From a checkpoint of a small transformer trained on Wikipedia: 10 layers, a variant of Muon for these matrices.
Each number is 500 + 40 x the weight over the matrix's rms, rounded and kept within 0 to 999. Layers, rows and columns count from 0. Numbers have three digits each.

# layer 4 MLP down (transposed), 2048x256, rms 0.145, rows 310-364, columns 128-255
483459515485512550443510455509524470580487489473479468504531516460518522503511487504501523509422513464483461442480451499465500500446494521477505506453474485553521465522568465413437454525534562491526469449491542557546480567500503512525495499576523516483522503529577492509465531504511454424524559479480437425517572439476522495505419479390465441529480458534487502462472430496451500478515
507527514536495499523468453517447507473441472489500510471467501456452442482445483524474543532513480440499509457509493493471531525533472517486441504527512503514500455487469466497474482511568516522493559564525473507504457519581560473492515503521514457481540489501469560543511554519471561490506448519445548486552451502497467453476526476504457480464447558516542556448534448433448502456573
525477493465501511493548473529522493503447502447469507505511416394467502495472530535442510443503512552475546548542458481516480442540488496515490446477501477541548494549484517582488555496516536498549579455555498493469516493454478571440454517486445531512448505433472440494535447532525462559470526466466516562502464548464514518482501520463532480480428565440494512489429490531500514520518
484462513466516482455502576515521511508450496454453480514481500497509510542509515509517461493499468502508516535487523523513555510489523494480460529514518533446551515540457550503517509533496488481499521399461483541531517514476502538507490564434538479477456559538494425465456455459458467541455491543500490545506494481498441520469558506506499509523471468516568498577489496475523564582505
575473550473531501507509456553591543493529570488473543489455483521568500549456527528469458473482503473464463505479426510519494505496588518483489541486577481458508484569525503502556499460439476458500557530492424575475509470448451458562549504489488535496479552534529486490467464483550496465423532468495523529468457463600398461426481503490518550496472501551472418480576539578526516513526
540474511456497489449440519504461603511497434556444499514543489513493523485432534484519499471493461518467510478563517534487501487516516488467430506545442499581439473531548543445513507522455552448471586567482432508511413479497523420448412505472484521437504462532450539564497400481435552447474514608486524432521439519535451430541521451552539435503511522440475576524511484589514463486548
545523502441470400494412490465566534584442458486468443518555478475615491594500461510472487547500530576503470540496551533544488545542458488418483463477509534444573560457460536461529455534517574460459465448537455466513468495463509483378536410477612468536446504430475521557459504443481559493568588477504450518359431439509541491444571527549498629541469464557556584505459490494438535476485
477470478462470448499445505536455458561470533480454497528527533587431451485477465569451426563507510547509536495507549480481505444605478536453518597487460485435491456481537453462541573463541527446533570542541529516487485451451508478459473507478523526562528533569548499512486482479592533541456546551495514446484475506438481471514511566477477508503515499491485560553522514461566536477497
550487482461557497492485500483463446469529495496464485526526461466563564447472442483512506481533443517439504436520481581522584489477518494482430477524397562506414478487553510445520494462508513484529565474507487540549480490493431515535536480529512514556450502554510503526500502476486574491447512454527482508491469506488516499509502499501474498524441523419476499487458578471538562545497
468467482532547418479486484523520504536431578484560501504492480483541480584487564488442464546538495489524516523549442437446469521473501490542496439518526509530517536520547477497548504498545375585480526482485499470462484561539441485508474423502570491520498481524515532548444496509467468486459530489464501481548482481489461528486518488484533508516459433438434485504527433477511530487510
476456525533528513472495438503524480509547538515532461474518535550482518503515478529548482529541452476565494469478579526452465499473528469499527541527466499458473501521487493511492506505546504505494526515536521460462580532479536528546498515499503535519494469483538469539506494479467526534468518465442474413571512530478433464560485533504479483534540418449426519511445467470499451516473
504478470461527541478491516440572529481469502462501372505482534530462581494469493512489447488501533535550575499510436501595548608525431496502514504454568448528509401495500535528439508526479477475520406509512499427526505532506386545519490454413447516528525479445514563480513532466434520524554546494511490463615593554456557488543520522492471474532460461505433476525504511494515468503534
514546610451568523550551518491508462458499558469477453515475488486509520504460399502526521483630455480464539507519463447417552525503551504458444443467472434514569511518489481468515483548468556492523465554546509500532503543462516475500475447453494449571441464530546486501427453477436529521454517512481581551459475460461565501479458552457505592483504503501609474460478457480485497474502
426491468510460497432546448520520519535499472460487494488501485466497501416472519455563534474555541487492514461468445483459452457493562481494521526456477529508481480553567498505528447489529445448549479498466575477470579419560516538491497492510439500553477465569496489544520481523510516516525442454458459513523513476514529437596523428606549518485449520527550502499473492532397481528519
450450454508433474455478482529474490503463547539502545477542524530492572518553508539460460446504552535552481511407514481472525551547487553552524447491488502450489526568543520554518501527597528480462430513457462454459547509487493541513567496520491479542392525511438439457542536490479563480489460481463431510455524485475531548547478484507499505485526489480543478522539474532534502496476
490535493504549584552541492496438581497464424556571534454481432496455522554416487453496501474469541516460556486495497504463501506537452477541438484514505369492521415572569458474456514515441564426545549584374503534527478450496431594559539474546484475491567467496515596445482503554439475502528503475488565510517489483546557504485444460507448477450491489426503495461505474501468475457547
524486534525449450465559538418509526479534523486493505530460491529544489536564531587441428454571550486420479512524470494506485511422518588509488532464414538464495492525469595532462450429505537478486454480481510470542540558531470494513564443503494465487511535492512481557431517487515532528533446456464526490518518504512472506467506531558445521638536512469470490399468450466517519505464
516540545446521583481457470572442495532493489444480456495452483497528468482495485512536512550555459562476464491503494563547512525562441532433491486444451491452509440548494509487430485572550479479479523526546487509473519549472522483489482495458510525472525482469442518527432461506492467516521505597572592549519489510437464524547553462482564451499433471471477480497488470567502484547464
490514465501547500526532539512537472510466503528524562539435540464473512467474513564515474558525444512546522483471472514464557496478455475498549445522531501487468493526515563513503527489490449593550484523477536530499503532473501505463453537499470461538424526459505487450510505468496516498450472470541504481586529461538540490537526511497520445509515514526476554437430463475516502481502
575535518559448513462398442507523425523512501403537531463481517488422466549428510491517512560436505535501547555486506576561538483502487493474414471508533485486446551513469520465439543528530480508529510506486477508478558550443451512564480499565410431458415534561512529498460522429491494536554535468536555523515536455433473525561443486483446437485477528520504556532458575470547529522582
467455481436498472478464519534443528525557462516551585473482409454540500531511427543505501495507483488495491412522503491516531461516493540479469480493453472494538426474460542489538491479476552467453498531452480565569527483509477507447542531464495447447532453491544574477407483507531520479507509513555545496461478536495481478508543501475483537545446570526460448426490460506469486470494
497503521528498494502562478487426521559494543501501464501534512505512466470453544521465585476533536562524470580525515500575485527478515480479499501539550514557484458485506525514524535534446542560473516514504418442545537437503478484497504546474538531550519527451539567549468458484504551462501481473513445499521495518461494447551447520430508543509498525445480538457521474482481458585520
473468446483552467535474521541497473493535506437473485471546535509492494470492487520522475495487410470434526536467464559461500500558555538431555563525560505508444545482436497510513491465497458513486524555504447471435522497515575475473542520548508487471455574463498488496523536475389433429519552479569480520528516495550531556572458527491570416529456491469523490600496537490378493575500
501504440528482544564473515485510479477512518482471489528432458553433454483452534490490525435511555523544446549467525540476470480471496506503537552471502520551452539506482443482498508458441580518463493505489490457590558465518480480442500504516455548474496498514471527462538485503473494539475466488577513427530541417514557486508483505502502520419552526497456519497563459508477502507473
559553588507500496483434500482447519419516462519587459558499491508521432453515502474484483467488490492534529480542514512509539542583433482535509508518479410521442511503577506499471460466603476493497586509490540492383462515549476549437501563503468553509452498547531524467561470512470481549500518504530513470545510422472490530540445468502503484510473451497475411522506548477585521519493
506511487604581471498398452491461477513555491514485477439505425445469564455455553561470482493458516508499471420450507489418472550474424468423527569514568528450542556573508518442522491552437456527564402424594452457462458531470505498470470522568417447517507465530566618507489439462538458442474507528484515524530517449543508461604505485520521461520520486575490425526525487510521478456510
443491557503482444534560499496521512494440494505522511533461446434464440466507439510542443497516453493498548517488474526595494612493518433437531567474498548520526474456496516559529534495526448546509504560474536462452443469467467513509485508559494520495523491518514570525550463498518519466464573467488440505483459440482537545491470516517447554485525520556512431525498540447532532476478
565459472528481567520472492462484450499469582467505521516549499430435513475595544577500516574574470605505394495531407502509526498446523517489525516571422451534537464527495482512485461510449486494478541467456512515537530462549564493493492483581512517385493570492483496543574514506503440473500475457493491498510500458503503471528541525500406506531480525503474467491472560461473414491504
526443475393480522490555531609460473464521523493565512515506532464471534459588519538506521552525467463549494458467453502495464529489595556446516475466566518555492537568505522547474359569548474527549523482531476585521490413503424480456525480509536396506569479488437490450512463488524483512432443519506519452506387456506461501470488463535525464535532563462467504474562449443517489481485
520487529441504509465487553425501503540545517539527597534565485519490559513470512598422470478489544480487522458514498517596489495433536504554588546541436514504571522469513471539450528537515501484537514587464498542486527474440528546544530457533455547539583515524413469553546471480485500488485479501470533477525509485513494451506546519478516457501580527398520551525477528474482499556501
487494477511527453502462505474479515463497527480433470508471539523501492436459540540545494497501540531506589528529523516523511498448468527489525449500467515448526560440522517535527490513507469503484524557544457439509592522524539532447491502475540515537459481469526460470454445498533513485508555475492478492484480513453432543503478521507506567532530527537549484441546430497506510526515
509510518463501468449453471465510538503466517511508474522535446447484537506596512496480491534509502477475516510497507483466532496505495440474496461487480547503456559429486479494558422454491470526476466533480555407524467564469579494432504509563534591514483533534520454460525519419508464491553520499491531528538515427438460492479534406502521496476555508446485531509480510484538497513505
475491519494504511501513508490401519585462615364536422441546466539507425450454522532475501602479515565501468551478527479530499561477490512496511501509480496587501459576430488555416458603486501468483469466598462473600515561546433499543575532473516522514521458482410518500461528566569538561501554523501532413487528566481470491473573491498515488432427535443389505493510511504493560514481
492477381510523511537489503492523553473549496533514515479519553541602452473479481477488478467473581506527475494482529533517509532528508450482542471552411516478499495504417524546504529494480522369575447535485487483546475540491472502626393432520558471501469460556518491498490543502483466516502552543519522486479497499500462500523517476562542445521519491477496521482563482473482522477548
529485478522439546513606435501501524485478364422500415388514496535538561459480439510496494464475524443484402536485569582549477502503539516553493434527479540475469561506477528466470556456445499526540537548548468498445494486494502445547468547505474476464479496490477487512566438511444438492570572504495489496595528490452514499405506473448452645431538498469504411529471627443492544457483
501512535490489535463475549506524547402581540522469453510528559500446463481545537504531581492467515482460530485540527540522490487494545571522456589471558457448496473495472535463501552533485512493485493473510477519493541547422500544496443490543502462509459466538493452537496472478561486480513428480555509473508473483457502443428494507649504478516550512492462504459535607459544471517438
416434469474519552452434502547410432502481480578573467521541559555457520510530472496532531449518550479533444463428456521437452449545414488543527549546400506540475446504563529402492524533514500462524498473516478547487468468580445600486487495522453514516414540420486512440604514484535504443440484434601566460490388533505556537583439449433463523511506541443518506471469562503566601465566
496476506498529503476448547531525498537520475507517453520445526491464510481528558538479532513493504468531536531463542495525522503535508460403424494451516564475440449490467472550540483493518495511484481460430527502492532474488549473461523439494481507480433533505487523449517499529494565494460508494516523555508494437494478481449512478492498480454480530468459490524492470482510450507492
454506427519468538526489539507488486428479507526475471556535458450455499544534572504536554488511502517487502460525510517522503568471522471531491596555461544484507527465475430546409512504522397535501506510485442483431498458490517521560546495521464537546526476474438453503521489550496524482488444490527505496540525521534502479527518557545530464500474530473504548526550549526481538491460
507471491472414525494446493552448551539498498491440513503452587559457476507550548454451565561483416490478554446457491484466522529438523521485569532507446548499523576514416477493458419499535476570467480525592492483477496493526514475554474452438458481452538529437538533570505576545462406528478508504483537451508500500475448506543537468543537535501546560518535519530486491429489502499502
485486497502473479486493527542551537553472518517510542555491484595490504502512432520496456493516520529562522483500562569526532506501542537528474507452482488524515463478567495521525444485513446484496522474532511471497476490522362520462510477473498470436493528546513529496489500462484485480458491469462478526488427479449499456492435506506510492506467476462493486543548510517490475456543
525557498511501427506450558500515527488506506518563478480512504608496537492371507463504497555427465569475495490500400475539527589529507559569414500466529508624540545456453427511514438458462523543471583518530503423511486470467456462508459478407450496458497505529521465534494427490483530566525431548522459495483545514466536485420430578552593518544534457517516470492444433538510491503473
469482511450534533548563490424483517485461457547453485526497541505487467515494443495539573500454492574493451521447520575468551519456485514511517550487545488528429490462516528495488459516514518445569493486445486494502506508505488521528451513541416450514462602561523486538460511460501498491475525568448492442466405534536554503586462532524438474539539447487479444490482553566534512491468
461509537481460477543503437446479449497507451570403460461589549511499512511424487539526560490489565603569538525534509521548542530575523432561485485521513501543475501446466522517538565483453444510512513553519568528551552578465463438480458592509555509498495434509528492492543492488408558476547556466387469469464543534467464451493451429464486479539521541489527486526434503503503493534541
547454515454481496511502542504492520533460499555480517463452464511488436497499524496512519430450495495504421488414502469487543555463521540524525512454492478514503473496427457469499513525501483484527462505523444426497507452474496438445524505466438477567492581481505478476510462565532508461440480490505551516554537576576560484509499458561509561523389528531481465499556537537450505589490
457532511490504482534497504507564438503468455544505481437481572509556486616490563532480440472549531440563469498535522507509481482480554451488489441524500472515515472497482410488428476548513579458533504518541502509403509520535514474486473513463498538535540556482433514484555500476503493461500481434500461523519575523544531370503498362537504539544545578462559477487507456526532460522509
562525448500491495524469466468559487459480496478504540517525488473515520460506481494560485490470477430452517510464506492437570591498512478502479506516549472494599419536473527515488474475512423463548493462455531621516493505492545527442474501564491487415506483498528469430481500526498482458549486503459513497416514470452467535522489539477463563441484476498541463569492488516551520507502
523493523522571492438480488517491460460523451494496488483476614523499572490558520503512543450557469517516470460430491490530479513468502495496508470508548465441448505512504433519453454545478485502513494398500486570476476567530521443578451500486489435458483605438523519470534508428493546520423470481552542497450528477453505454508456570485581498557520488492473541463477520479462477497477
447486513477455431544521462501488456563454543490584445376417554489451555545464483464465463468407523495486502477475442519533454514587490549504437576545501489496447510514450550459466505522485529495478462561526518478507525476507493480593481543568445494589486567572530420532433426485524502603547543545517477488552459437499455508513512479490527480544549528495511481478533493520536562501535
442519474488497451515469466538400528528498546495462537478474524453565545480488485533493518524532504424509495547493525464527532524523526587495503535521483547502538503484508516454450440482525491503408581554507468525499492492490476502507482429471456479517496538457504527530482522466527545546578540534497532469519455528435491487419544503417549489465410501548476508469428524501556455551530
528463520472502453549439438514463546544499501486427510493564475512465484478508447530483524495525440488539563489477508447565404564455454539549468498559470456532495514542518486482517504438487527454482469495515496501529505492561481494544463550583476472432504474535513522484488497489469556529479492585490485623560517467423498480526455490478509447530504504494493517529563544449517480529426
472499546532548530549522487569480505496568458539493511413380510468452484477471461513514472539535475506528519483541524532509543580504526520465496539464459520482400515484485524620512485462565545456572507490500489519511500487420476502465469475447504538424554489534475488497564481462559537517475509525494465473530538492480456460484481473366480527557545451497465481486518488475523418516561
533507501514494488433507460430467522483464579495481523515498466518509502496487502458480468520475548487580452462497468534569477505441509446525565542553565501547459458502478517496522482511591528507512504509513469513535548477540476554520531530463484454537446494510507492515494482433487527491506523478462507576511518492433481491483548455483515440469477540462432528487464595561505421533530
551474569509553452525536449528497509479511451488493496460469530482530546476485527513507461489445487465480470511471515460531485513522452492515556552499626500448474532472419458464496474520477476488493519537494435551465439564465489438503598497467490463505537534459532528505473533400461521485551414498512466558518504506508591490522492503456523505485544522545541498441511451502489529572492
537544532542524542518497610410475475599444500537501527449545506553490456503486511491450520511552446495493430478504516574387474538469526539582518432491455470495529496482521410540510463475462523490538502492476436508495545579447460473446438445499480504473510509532485514508509483423516470500521464527476534582568525515532565492507517460498468563513524532561458400486540475452490491467515
# layer 4 MLP up, 2048x256, rms 0.0826, rows 311-364, columns 128-255
445474480546479475514491545481448490423517500489467603534484513530542519540482515527543460470579511503490453568502481516532543454487495499534514502530505427493509544460549475517443505464534482445517477495498526469507502522500480550530546550463445545498552501506474448566466499478514522484439539564481435546481497476480543506491453530520562572500563455423521491548462495552526541515455
470448569565511459518569496512494457516478489477509439489451455480449487500461473499554545565486521491440519528525526476573433466480485538470574530485442445526552424504450489443549433528505526483475512458459447512430495512504441444443502585490466518474550455527503510480493548539489464475574451501443483459548534504523518498490509505491481541497555557567525460506537511489603458532498
476465512538473468523523459515553568449592522456573499472490539457469432466441512487487440442536470454538449504515473492492483537529554458521477461468496487531445562508525517563507512547491447511495501495537549497548474548549461411495483552523530453491577541503496451533513493481520486558536489538513469412443481479542494480521531544481549462422514493489463535505522557554527466411503
435442571499517477538423496505407526452496510506522475507478416462490534507601464468480506503541522487494487565463552423540510567518463523514500551521512528457474485491477506560503479483495512501467455430535491488465450452515548472510543494463510508551597427502443471490556533481472566580476487507524503456531451462497517493490516508453492451565503504480482469477518470505525447515536
501581581488450457515452484559496501479487522449554504565532447429493551476549460468513507581467492467514518489504498503507520468416561483536515490504510529511504461481474495522526446453509434511512473509444525527523544555597453563540509515529488418509487493473467564460553455481526480556463490497534473528512506484529492533512476510490506484459474459500584422504471457514470519541457
525477437417488546487491499487514543442487474534494453458577513440498487506507531559512539576531538506518444514495447511566481498444572505545483506465539548456461437537461442481564468523547509493576577460563529523447440491563458427532476463506440425477530570556546505556469513509527454552488450532544525507514506467470564506473452483430467437601531440525644553632586477517487485496498
493547545532602530510433457516461536527524488457507507525519473461525521501555527451500581522484455491517503551492479521493522489522456499557492491534501479514558479476450489543472544495457471552467502510485513485500483457494579530520577512477551587489541534516443461524490514540469474504514507455539557545492533480484519586479522439522471556461489457542423531556491446502510513508505
436485500558526510539443513561542476562487501461535504577508472515507491528516492416459520481409564493507462562515475449476428567523427467488523511487569453515512557499476402459524497524506494468514546541510561458496499487499491515476515553469491564493511480502502508468568506545517410535502520502547518511508524467515508534548476450509543490515507500531513473491511512519503455526501
529527511534513449516459479531486478461530438464470511460515446491617478510489473495462481508484561505508440441606492505491512476521505486477492450428500510524474521543472481558522499464462488461532548472543453433437515510447487427513486568471544500516511510521562560563498509549483550500517553467489535520516513512497474462444529560541465520476484485461498552485470501496524551522444
534534488502550488526466493486513601442493483513453445479593542531562440535519503485492453542511437462526465517479503438563554527456479426523465465488455550525501480526510498457471424532512479513461511505505490556462544517494489528493480532458557474528407453536484464507503500532484521477563496535557500528458416600487453465528504467487471500462504445522507481540475519462518488406510
506484512483439566505476499505508448438535498420469479515555450508550509505449524464536532519441524571551447493496450435536482467452490518432559491475441512470521607514458565510511449490414534487493498467469534504554442458537475504525549536626636590488531448516557489528470553531483538520454551494478566527426520407540575496488526479498550537544500510490533478493490423484493528471431
454568456509542509537547526489429554446383555551476564553448532566480425476398488555509520505509561604530538432487470500488469528439533587466473531476430526499514595512527486502523569561539534492440478498515515522491531427546478458518397513542550492491510550484463567451525488530499468480515591536498442489502513487542514511399504478418491545527494559544455530480474495513530485476520
525495444484556548450479489428553488417514478550548394429462529481529491486449482429490556523525454558507500515588460499497499536470527503465527522512519502541560516546498508513516530479428433483493583517530464529464498560503528480491464507522564520495456577433487501486523539493453439469517528529530527588490509515560476483516500459486476507545561467475449547456463518516498585563569
489502483513549498493621534508549489520448456406566444561444452576547461542537448525515512479503513482507534468491462433527501457498470509476538519468475468429443519524514491532545470537515506480478530492510553520485500542497530593523515489435558446392547487482518595538441512480468498505508529518466528472538473510472441515501474517460473477609449498519566469558586548515536479585554
490491472495496465415429487528516503540464535572422496517513484431492483527478531514501467514467481545626516478502528511577488488520498528551523524523499506525454489524454420480570447560484502539572443510535487560618522569433491477421458570501540644510499431512475455535486487522513480504389480468550397427419529504455495434494520529506464490531492477470511476507481470547541501585539
458518503479535504509509493506525529501485551444458566572589453490483548521399548469521513575469477573519502456491492426552470506453511448551491469547527527493499444491502435486520543547501456503500501503481556503511508484516524493582499466517493575515547464490487521501539614490462359541437503502489510550519463486592497462481503471478547438511478535543517511603519588481534467443514
480527501524491479498503481525515568427447461484468471513510452450565497452544529501428606531513481479508534498530532492559491436471496563535453445596521554480523549537435427527551496547476509496481471538527501486449483501489492476523525482396557491491516487521453542516504483524503508458523510538523510495555501488577507506425449537510508599475493483467529533525441540449463517522483
503500531468412491537539467509521519557502470476492523522525534492502482479516500502505538523529503478495502511481558490544492540521436479494520495566523505491502546468495423475522419520473515477487532504465461486522457467540518416435508506518484497509538517488476481498534462510560435535556523477513572447447508473489430543511499507479497510491461480472495547444483502489447519540578
502492516471390469509418478480516501459446510496500552458506474557468482494452496547529551503477510498559440493519513532567503515540442471599466536541535395535521462545434444459484494498506564521505484453558468495529469433498494541523428564524549556562523503507532503565490458423428553473442470438494449510430458538475544509574479486493477474470487505484545496519541482507422475659484
461527466559456486533389517460468456458487541483555504584451490514492435533541481418542501511521524494517523551487454500518483494563518468478474496510472490537479502525451597423530439545518513508516437493522473536528482486544506464513491449494551553539492499458445446467586505486471481506468515511476519500536544492511498470571458509558517481493525496441445585449533472526542532472530
507526481498509557506465474468472528530484481508477539526470521526504471534551498511449461566520484502491453451518448524398532502499474503552546574494484460497538477503480536565502526484504473499479461502514502530517518441498549503525550504416495459520591461502504494505474471543488521526479513475503547510486448444473537561518543526530440494541504520571449547517516513483425460543486
498506559489515486518463459483565518534490528506436434528467483492514510491516494538510512390570514492491471505504543521504480461545454465575463470564612442507548561528480484434560418509473529476536441462524454520490517453545471494553452530558574527532484498545550561423552453421496487499498430465449526549433491574491453558502411474450512548425511459458555518576454518446505394512495
488537562527520479407482516479460432518470567445495532517547529461548511566514477639505519504474516511467469544425504513521432461546496474490418546573582582532438466525503544463468440500545512472571468495528534520464516476502458523515506486437372437502519492540485530457473532497572443482504545563504472530507507440517506423527485502572487490592450472544507449502449539520501429517489
496493452528488497552554498505574449495489519491445489500498535465506532477439489481453432503548482519481487509535461539439490485548545503399518504437563500506474488474455494509494494592478511515501526494581488566564524464428552466503560527547532475491517458483453408417480536437433455529542524431462488506440494500556414502473507521555427530428452515515567546465525517532499496541475
442489512495449566518493555540512504482502522546373496467514472513533536481494497502455506483433459450486548526513469501576466465468497508540501490551510395493519430558485549526534436460575574546496493476494568559427526527523514587554504523497543552467530470476452475536490573424516521476440501466460502504501515456476474538500492430438456525478490484424569527416522510443476497478513
497512428476559444480485506509466477512476524549494469515497439540538494573460406496542526509549529522556529474570442466516537511486533609580465511472538501490560504485440492486548479605476502467474594489528517513434483524506476461482451477481452484505548462472471549502497525491504483477427559494453451525522506558514486463507487481502436539480490485459496568522505558539506529497549
492471480460514437489519481585498452504474519529525491455464446552542495503555487463536502448497490494508496492425561496459502456558490498512450460499506553512458552516552502446462518439496469475479509496517523502542506444510462519514487437467447449525489467448481539507436484531577568465393545519607540496478568536493511542488475460491501488526517470554527521487533424519515498439481
521473551502524540449534422542551513508507408529526432475476592451514521475539471482527455512542509479519427480427520433522482435463461556543538519547469463513517494455403538563558567468455522518500513513464514493467468419464524542477511447490524464512518503519508547551476562451490494556430528545528509457482519413418473439588549477435503539432526494500499541562499538568462531461452
508480535503471452508506551513519451526586487447506524432508478505565522475570496519515480530467511538538535489455480523473468460580522493551587466474524478504560502485468522470522467517482458487504612507430470522490518449508530481472537541500516502520489489590448521514456363513513522449543534563554470523432509522517491493512523579523498447468531440540459522497561466462525632526459
460539535487500542541546481474469570481475478508539560466470483517526459504513490555496464528437444481508496499437501582497535391415428497514548500492516509545477452526534485499462442525474515476539510527446505523538510532508479512521549507476470520500555518551478421480531527481432487433439582487486502463530497478465557486512411488556462509475460533461525455548472461507460549426493
446490473472522492514566526551467446523481485426481487546483525508522527463469486487503545444577466489531466475503520475490481567461451501495468520455522512489434525526541528557459508569507488525521515610597424540460520509560561493537542518519458427493481470483522437481484574505455514494489492554499435521460522558511523552493449557502548497493428435529497514506466495461491517456571
540519429515463548521595501530542548507491511533491512516536471595454482511486461447468526487450449506561499502497494486479509483539530529476577460533457516467460438491516434481479361481484473448538525457590519527555484527480516501486475510502504512491466403510514534493563538465508508529509460484477575542494468487515447514484519502528491460502475522515536521528502548462488525468521
494523546497452490432479464545571533434444547504454515537534539482485424476554502490445567529562429420474504523496513439570522448543521543517499521473583500463544440477505460440521563475478479557546514470438452496487417514570493463456522481451503444509490488522426461451500526466534518490554536505437519490575497512461530457466473487513476527440503572577518531590468467539544537531456
452461477478494502471471453523526554512452519529476505540521506480519444467431525485480389571573450524584488514445516462493550501537517552492529487503575498398403535479509543494558438483509538483499419517499494481524518559585555436563481508499513480427534455586445512502552496454505519573477597427500451490402557566538567557460468532484514499540459492458446443548529466452501494558457
530549483473521447473459510451506489489528474472513456467507537533548527503548535495515460418492552501605477558545495510506456432504490501415477500477454543398429461493445465504375481508445544472454500570480553494489498516465528534523489462558551478418519529441458525494470453506491493494638515535540519503486562480492543570472482473426558521493438550527459500510485503491451459480539
499527441460524461485457576494527470573533550466482514540508482503497444516543487463474541503573458489449546552510481458517598509494490504482524476529457534491533499533586480430494489429498526479543447478515572488481549463487544459497499569467483439505527542557525424453550515552521507531568531504485515568451543515528519415477523492493499534538488507582401508514497466549503525436509
480508521542467541510556469536466516516499478495540544483538503515526474540498406474544464493528420496481513473536494492505530499511509450531486483521476373482528542527519526445490521523528514510536527392518472510507451502480410479537494446485494488524481481531513436552506533555520471484513523490496481535484484506487452446483502493495436498473519472580550473460494595553515480531511
602512464486476553523489487425548507506478568534536580477518547524513495424503532545495485513489453495588505561470540447505499517534497440455524386464521525454480435534541488455548463513428511520512477548415528574490437432533436489467478506540542548512470472498515465496502541418485585468483508475543493486495507556499500461528466495476542478515562466540513521488563494611545532479528
559518477497477501564490479501533466554442489485501517439501486489512520517496484497547548567513444598451452495453446571480422505552481492457474525544518485481501473467519500515533519504497502484554552483413497529538547525482528488553534402465557533472455625498509431408443364490449464478527450455505523519544531496520524492454472551482491478562530488473497501540526523499518453547480
465490462581508490527509458525506514593488472466517475469516461514463501485504472474546472528554465538448453481559549464518515470481467499468434446528472540507533490458503473506505519539496548527452492526507483595497502452577538516503510487505498495501490467488554541481494566524461499525520504505473453429535520509508455483502512507438483495441523576581456500473488511433537464522482
563457519528506413506507534428525479468510514514473522534584504491434548420503473399428526445570513467529578553480594555469490452499446533528447492516565530510515438481520432443531571512526504545409461558539507507555449541557504478504458501472485501519474520528503496468450512471559487535499482537465475475417489440486446580522546502545506580437477497363547505477485497486488486481472
493517565482470506494531476507439481426558480390528536491466492491497457449580524449574490551576564546444476447457459486462515497508515505504451441497454527488467525544525473475565491443505458597519498514528481460533498481497516509521479571541520500453506530513481555475517483526447478508488496461493466591553513527430458519446476480476482510531460615532523573550514548503497550498512
538516508481427512532496543481506478542456489570489607543500464508474594431507464514553413484610462553488475440445473500531459483489451459521559476556500519538447540616526485490529424480488537516572492442529499459508494467557491509513503433503484531495467474510456442472500444470533484521539420548485507496472502543492481494527488484454471461529524480540512542494591484460430567510503
456457472484482554533568469503481444542548512509532480485471526530508496566503490479507422487567581570575526495449494495524477435498578486533463535449561514548494459459528421543475475511469490530560491441453537525476517566409508496517576511465539534527480582526427477526538506523553467521463478563543526455526521495526502472468494489471443480440559470446452547422453481510442572470446
564533509473547457553505467475589510507514429475522485459491496582503414527551431499513476525503453484520469493461484481548428522523532495570566502566469474516523474464499531514579484458524525544454469478487482544476451513577539439517514482410528474541520520450523484501527497503471512448485531519487475546498467504496527391587533590507553518561565481508468489500504525463416531452453
483439553462484463494481523568517594459420484449435504481496478495578457576561539500541508500544495522485486510537499524610500467507453448448532470572515568485425572552522484498544476571483536442463462418560533500563572474477473483546483496480556498516388467521484422527417511511553538454485557571517509551512538541478442527536496496492484531452506463506449551510515533527540438495483
459512492415473440503450509471476439464476499486538501501537464565547448541415468478522453485429543585514513552531476501508552473444501504511524580516483526518599465460537493521473429530472519471537467479477528550431562479483486530421555447491494569547471531497486501478522526487438481514491528536487541541406453492474477547505493538504474479595520478452571511525520492423504467589546
495521457540516454509502459513510507488499444497522531571567479470514494473504542541487417489567530403465527515564477481551513430548525487578510491555488552509494535518530539447480487521486532505511501483467525542527504443531431505529511498507517587488434492493545446455505469495447509432465487566512494485440440493466448511516555530492466550517479457509508594481397521499486587562517
519477412487523549413543444490579533503535458517493545527507507506422459533574475571512508545545523553548517468491507567497492447516508512512517548486408518568502498527590449504509557547530541514483457472466463543442524487457448544493483465571488441449514542486498509439512511451545520470497543477550523524514509483548540509588417546501504526497514483445504459555472516516445550479478
519402480475488497505487477574499454523554530484574504494510512438596462494490492488645490531463558503519488577536581491551505447532486432521499462462496515493540523532419544580511597472506393497525539528522496529522546518532466432422478538520488582542483531468532535577435443526500480542472482465506488522481509551490500450565507554541526471506485461462451485489548470454516479512469
456520533478500497545460490531512538494488528528522549520552455480421497432541460592475445469505489512509519443507482476453456475490468525486485531523550465527505512410510517485488478471434472499549508510507494485527495432558505495593524462473565480468489499469499477498526493461440477578483498523500521539491441546493534482496526477482511483505526458504485497551507520534433566487491
505481500507520530568463519578525467465473527518489468441494453533498438497538526490509529524478433482483556524484499471494528533510541483533467477482482473495476540473519516549485492517433451497498510515501533471552520514485516433530504445494538529525493532474576490448476515558496496558407547525540493467483478457487503583500472477582565493470487485513503502506500482471523548500476
541399478559439420511513459523504537444457452469478547498494496506491450466491509545426519569506518504556504467482589521496473517409519449491516487565526570485530518464459533521543541495503563540501528464514529446555442433500526490499470453469470478514458472513516535474552440540508523447548568491544546482487513571457471477499480463498495544551495546570463509525521546543503457461479
485528569568555555471545436559557531549519549458432485470575528550556514518576475490615472453509560550465416457510500503429510445513586520455509414495412443475546425470491581490475463506515482519505484501593527538498516503530414483484473449530475536541498472471494479483458522402520440443483482514462538494479475489524498458522509529509489507509506511501455534561563483498539469513520